Part of a small language model's weights.
Size: 9 layers, width 96, 6 heads of 32 (2 for keys and values), MLP 256 GELU, vocabulary 32000, 3.97M parameters.
Architecture: LayerNorm before each block, learned and rotary positions, no biases in attention or MLP.
Training: a variant of SOAP for these matrices, 125M tokens, 3812 steps.
Each number is 50 + 15 x the weight over its row's rms, rounded and kept within 0 to 99. Layers, rows and columns count from 0. The size before them is the row's rms in percent of the matrix's.

# down: layer 6 MLP down (transposed), 256x96, rms 0.123, rows 90-121, columns 48-95
# up: layer 6 MLP up, 256x96, rms 0.117, rows 91-122, columns 48-95
down90 090:47 81 58 25 79 68 51 44 66 33 57 36 71 69 43 63 71 66 42 57 53 33 57 81 61 40 40 56 39 34 39 40 41 34 42 41 61 48 32 48 67 50 55 44 42 87 31 65
up91 101:49 44 56 36 55 62 21 55 65 25 46 60 71 38 40 56 47 56 60 32 38 59 60 36 57 41 62 63 55 40 53 53 39 52 57 48 34 40 61 41 30 60 61 43 39 38 42 54
down91 107:48 45 70 68 68 37 55 46 52 55 42 68 61 43 41 33 33 24 22 47 59 52 27 49 50 32 36 60 54 41 55 69 44 51 35 66 49 13 49 54 39 51 36 39 51 49 43 49
up92 100:58 57 38 44 64 37 78 49 18 66 46 67 68 36 51 57 51 45 45 71 47 44 55 36 31 44 37 63 45 51 31 29 51 67 54 65 33 49 61 39 42 59 46 18 54 69 42 52
down92 106:29 52 56 59 30 73 53 48 39 43 52 41 41 36 44 66 22 67 37 54 66 47 30 49 46 57 77 32 32 55 80 59 53 45 44 42 60 60 50 52 30 33 59 48 36 43 53 32
up93 102:74 43 37 59 50 46 48 31 64 78 58 42 46 38 36 67 66 56 30 42 79 85 43 45 74 51 88 53 63 68 33 71 78 70 41 61 31 34 41 45 57 53 66 37 32 39 54 42
down93 110:37 36 23 55 42 24 21 36 40 48 52 37 65 08 77 43 65 56 57 34 49 65 66 37 52 37 66 57 35 67 29 67 64 54 56 60 35 51 36 47 30 45 72 54 38 34 53 34
up94 101:59 29 49 51 68 50 29 60 50 50 31 53 58 33 85 47 34 47 51 85 29 51 42 48 48 57 71 62 19 36 57 69 45 38 64 33 58 29 56 54 45 31 70 72 32 46 36 52
down94 105:27 50 60 54 48 20 49 43 65 48 34 37 35 31 76 59 48 53 56 47 31 51 46 54 45 47 41 46 69 46 65 46 34 56 57 58 43 75 13 54 43 52 42 58 58 41 58 77
up95 096:49 76 34 49 32 62 40 56 40 30 29 67 42 65 57 52 48 73 45 26 46 65 60 38 60 63 37 49 42 71 49 45 66 36 72 26 22 23 46 36 36 67 59 84 39 47 52 57
down95 103:43 27 83 61 64 39 66 45 69 58 34 71 36 55 46 48 41 55 54 53 61 77 42 63 53 30 67 49 56 19 42 36 61 77 52 64 71 66 69 55 39 75 66 21 67 40 58 51
up96 092:16 58 69 54 64 38 73 88 42 46 30 64 47 44 63 55 30 36 43 57 73 48 54 14 31 75 36 81 41 45 15 42 58 48 39 59 58 65 75 53 36 54 51 51 54 58 71 70
down96 087:51 34 35 56 59 59 44 63 68 77 62 46 56 38 49 63 65 54 65 39 73 40 43 68 47 41 69 44 68 80 33 50 29 53 52 52 31 44 66 68 61 40 33 58 87 80 49 74
up97 089:49 56 67 52 74 48 55 58 28 48 46 69 47 51 72 21 57 55 63 26 62 64 44 37 58 74 32 48 49 52 18 40 64 38 51 12 65 38 34 37 21 68 60 40 81 74 57 42
down97 098:37 55 46 30 37 47 51 65 40 55 28 41 47 59 49 67 46 58 54 53 27 50 63 55 63 42 73 45 50 50 72 65 54 50 48 49 27 62 61 75 11 48 23 47 37 11 50 33
up98 107:38 57 44 15 86 34 57 71 25 44 37 54 54 44 19 49 61 56 54 48 44 59 40 42 43 34 62 62 62 37 41 59 50 54 61 57 64 35 69 62 40 36 65 43 77 66 29 69
down98 094:52 55 44 53 52 61 42 50 16 82 58 48 61 50 69 74 30 50 55 16 53 44 68 62 59 49 67 51 69 27 38 60 50 46 45 23 44 39 38 36 47 57 38 61 58 52 36 32
up99 112:53 83 49 47 57 65 52 92 57 52 62 46 48 32 25 39 59 71 42 39 69 26 65 67 73 35 64 55 22 20 51 52 51 52 43 57 40 50 62 27 63 78 44 33 51 38 42 74
down99 100:44 52 57 47 30 75 37 64 43 41 48 42 50 68 88 50 45 70 52 44 29 50 71 42 53 52 38 46 32 26 55 37 72 57 42 41 76 52 55 28 72 82 65 54 38 37 41 44
up100 106:53 43 58 35 54 35 64 58 64 33 39 40 26 40 18 36 69 67 54 65 48 41 36 52 39 35 42 44 37 40 47 38 53 55 51 36 53 58 60 65 20 34 45 45 34 59 60 48
down100 110:58 29 27 46 49 28 45 60 43 32 42 48 79 60 36 36 61 68 54 47 29 41 65 30 64 46 64 46 42 69 34 42 38 40 47 51 65 56 29 53 88 31 74 64 47 45 57 72
up101 088:52 66 51 52 21 50 50 46 62 31 41 39 23 18 75 70 17 29 53 33 33 57 58 68 11 47 66 59 67 72 66 45 63 51 61 45 53 37 69 22 51 49 44 51 48 64 46 41
down101 083:60 51 23 43 51 49 36 60 61 35 54 43 53 40 62 89 33 55 51 36 49 51 46 38 35 50 64 68 31 55 56 38 66 50 76 51 63 60 64 51 70 49 76 71 50 52 62 66
up102 101:61 59 59 49 54 64 83 47 36 78 52 56 49 44 49 43 49 36 33 28 49 12 68 65 23 35 61 51 56 39 31 36 55 45 47 56 46 51 76 33 54 87 47 59 38 56 51 39
down102 104:44 87 58 50 56 64 39 54 34 84 78 39 49 81 53 35 51 44 64 64 44 40 62 61 50 16 43 67 44 59 33 51 57 62 82 31 30 50 38 42 32 35 29 53 53 38 49 51
up103 112:43 33 44 36 47 30 55 63 44 38 38 52 40 72 53 40 39 52 19 59 48 61 46 53 72 58 47 85 49 51 50 67 50 66 35 53 63 74 40 40 59 60 74 73 74 64 35 57
down103 115:54 55 55 65 47 58 57 45 32 23 39 66 53 37 42 50 58 86 63 54 56 32 47 31 53 80 40 28 49 56 38 46 52 56 40 47 68 48 62 42 49 58 60 21 32 36 82 33
up104 096:37 38 36 53 30 58 70 66 56 23 41 55 59 46 38 39 57 25 55 43 29 43 30 59 45 47 42 46 48 53 51 32 46 33 18 44 64 38 62 73 53 61 43 88 59 34 71 23
down104 092:47 31 40 35 33 45 52 23 57 75 51 50 36 49 83 70 49 37 61 57 51 57 53 73 49 49 72 56 41 30 41 72 41 44 51 31 48 34 57 19 42 28 59 17 47 48 71 33
up105 111:47 42 65 64 51 75 67 70 05 30 41 52 27 42 63 49 56 46 60 59 54 39 29 24 59 56 47 34 46 15 48 42 56 47 43 51 65 56 44 35 66 36 48 31 59 47 42 44
down105 109:65 69 59 46 52 43 62 48 35 44 68 50 65 29 78 16 23 58 36 38 51 33 44 46 75 60 29 57 49 61 51 42 44 58 24 40 65 37 41 53 92 51 09 56 66 48 32 49
up106 098:66 58 27 30 55 75 66 46 20 43 67 46 62 42 69 68 67 60 56 42 37 45 31 22 45 59 65 47 42 57 45 30 69 54 24 75 46 47 73 45 62 06 66 37 56 32 14 46
down106 099:28 39 44 54 48 85 37 45 54 44 37 53 53 76 58 31 63 76 69 58 49 48 53 51 56 39 34 54 61 58 59 21 63 23 26 43 53 42 50 20 26 40 65 38 70 47 46 43
up107 096:65 65 64 40 37 73 42 94 46 29 50 51 30 27 41 22 78 58 58 25 53 59 55 47 48 37 68 66 26 52 63 53 39 58 41 47 56 66 21 33 51 55 42 43 71 40 60 43
down107 101:65 59 50 53 63 35 52 39 58 67 47 52 14 57 48 62 30 60 75 85 54 32 47 60 55 43 64 49 73 63 14 38 26 43 92 64 59 68 40 41 21 38 41 66 44 67 55 49
up108 105:57 58 43 38 45 17 52 52 55 22 63 48 20 37 64 24 56 55 65 59 72 47 60 41 64 39 29 52 41 73 44 44 58 50 53 50 46 38 56 46 24 48 61 21 57 63 48 54
down108 104:47 53 56 49 22 53 39 45 47 61 63 26 52 66 71 38 33 27 66 69 33 52 52 50 43 45 51 45 57 24 58 34 35 31 38 47 60 39 57 68 46 63 63 60 22 64 31 49
up109 099:51 53 13 51 68 62 41 41 69 60 30 70 40 57 47 71 44 48 40 66 48 27 70 62 44 75 48 63 59 42 58 37 61 69 44 61 24 26 57 52 26 29 49 47 41 70 60 64
down109 105:45 19 62 71 34 35 27 61 76 46 72 37 51 42 47 44 44 69 64 33 64 49 36 51 69 42 48 36 45 48 25 63 16 40 41 42 46 44 65 55 69 47 55 38 76 58 31 37
up110 096:34 71 64 64 57 15 58 44 36 47 60 45 40 39 40 52 44 40 32 23 33 68 58 38 61 07 48 58 32 45 51 45 79 59 64 58 46 26 35 56 42 46 42 33 38 56 40 53
down110 089:44 42 55 60 60 56 36 63 55 33 39 41 35 57 71 37 73 60 28 30 55 44 43 28 40 54 87 54 37 79 44 51 61 48 44 64 61 68 31 37 17 72 54 71 52 49 97 37
up111 097:47 54 33 62 58 29 35 75 79 74 45 59 58 31 58 68 67 30 30 23 59 53 56 38 48 42 69 67 31 18 55 37 55 04 60 40 75 47 57 37 28 49 46 51 54 68 13 45
down111 094:47 57 55 46 23 60 61 31 43 39 65 37 54 62 69 49 36 72 55 49 68 66 64 57 73 57 31 57 73 45 82 49 61 61 56 56 49 56 61 56 49 65 47 44 70 22 82 44
up112 101:39 42 51 61 59 32 19 68 62 59 63 51 68 50 81 47 40 45 64 42 56 56 75 55 65 53 44 45 72 27 56 53 54 63 11 31 44 29 54 05 45 72 47 62 52 14 53 55
down112 110:27 36 41 47 70 61 68 39 64 96 45 48 44 61 40 67 50 58 40 53 42 35 39 50 77 60 40 60 70 35 62 64 51 59 36 35 47 43 37 46 47 49 51 41 54 22 72 27
up113 094:31 58 44 38 33 50 40 50 51 50 38 56 83 55 32 33 47 73 44 67 62 28 49 40 66 39 50 50 54 43 67 47 53 86 58 63 35 36 31 55 59 73 69 33 73 51 51 39
down113 101:40 49 55 51 66 37 49 10 75 17 35 44 76 49 45 79 68 63 35 33 54 35 39 39 52 59 48 69 54 40 72 54 60 38 33 23 37 54 52 52 37 46 78 38 63 40 52 46
up114 094:46 41 47 41 32 33 40 67 50 53 55 17 56 58 64 59 78 46 53 50 71 57 40 56 52 75 35 34 68 32 53 37 58 25 64 53 37 37 63 87 57 28 62 39 62 71 66 44
down114 099:48 42 61 44 81 64 61 73 27 50 52 40 53 44 80 56 65 57 41 37 67 71 35 85 53 42 69 55 16 13 49 46 62 54 36 60 48 57 46 61 31 55 62 78 37 48 41 56
up115 100:39 34 91 43 61 41 63 30 50 61 44 70 45 55 67 48 55 57 32 49 39 54 44 75 66 72 44 43 50 59 46 71 44 49 56 46 49 67 43 54 28 31 71 45 42 66 35 45
down115 109:60 60 79 21 65 65 64 33 70 42 32 44 37 42 50 42 35 43 60 59 68 30 61 37 37 32 34 38 38 59 86 70 67 66 74 41 51 38 48 58 46 64 23 82 63 25 41 35
up116 098:51 49 55 48 52 60 45 78 62 32 50 56 47 47 30 21 33 59 85 46 26 62 63 25 50 54 68 47 58 52 65 53 24 35 50 51 66 48 51 34 64 53 94 50 62 49 53 57
down116 104:55 17 46 68 56 60 22 22 49 71 56 49 61 76 43 45 53 74 48 23 54 38 10 69 44 37 45 48 41 71 43 79 36 82 52 34 18 57 35 54 49 43 38 55 59 58 39 29
up117 101:68 70 41 44 66 44 64 62 50 57 42 53 55 42 74 43 27 49 55 45 58 51 52 52 45 57 23 39 00 78 65 69 53 43 30 53 47 31 45 49 67 69 47 28 40 75 68 71
down117 105:46 69 68 25 63 41 45 44 36 65 72 41 61 68 47 68 70 80 38 43 48 26 13 41 70 37 47 45 59 49 45 12 52 55 49 31 48 52 51 56 55 50 16 32 53 37 71 53
up118 097:15 59 71 38 61 34 54 39 58 48 52 40 53 77 27 40 35 61 36 48 75 61 76 74 33 52 54 34 38 67 45 33 37 24 56 57 49 50 75 29 46 44 75 62 41 67 62 35
down118 095:42 46 56 25 50 37 57 46 64 26 48 37 50 52 49 55 55 41 52 40 45 50 56 70 70 63 38 48 36 68 54 21 66 40 67 66 50 68 47 41 68 36 56 32 33 61 39 68
up119 106:49 81 22 41 71 19 43 65 29 50 82 58 69 22 47 47 48 38 63 63 60 34 60 78 39 46 38 77 56 37 68 84 40 51 46 50 59 41 53 49 74 23 54 41 41 72 50 32
down119 096:48 42 55 60 56 53 46 57 65 41 39 43 64 41 28 66 72 50 67 63 53 49 42 64 59 31 54 30 46 63 25 54 39 35 30 61 44 65 61 99 53 53 31 24 67 31 37 41
up120 097:20 72 67 79 70 50 54 55 50 60 70 50 49 62 73 40 48 26 46 25 45 59 69 61 30 64 31 44 41 52 57 68 55 34 49 64 59 65 56 65 55 28 53 46 35 66 64 44
down120 090:37 37 38 18 41 39 75 61 47 47 55 61 33 47 71 49 60 64 42 77 54 33 46 37 66 53 46 58 43 50 37 29 59 75 53 29 25 75 61 45 40 59 28 71 55 71 36 70
up121 104:57 60 51 15 41 56 42 86 78 46 41 31 47 41 71 41 51 50 39 45 30 54 51 61 52 57 88 63 42 40 67 62 41 51 55 38 47 54 50 22 60 49 42 42 40 73 29 78
down121 106:50 56 73 37 50 39 58 42 47 60 35 47 68 52 42 64 81 46 67 54 57 48 41 49 56 47 46 13 26 31 71 44 69 26 63 53 22 27 32 46 19 69 60 49 10 47 39 47
up122 102:49 33 29 65 56 39 86 33 44 42 37 53 37 41 36 61 62 52 13 21 65 51 38 37 76 33 51 53 54 74 58 42 22 58 57 64 48 46 37 55 62 63 56 63 38 34 75 45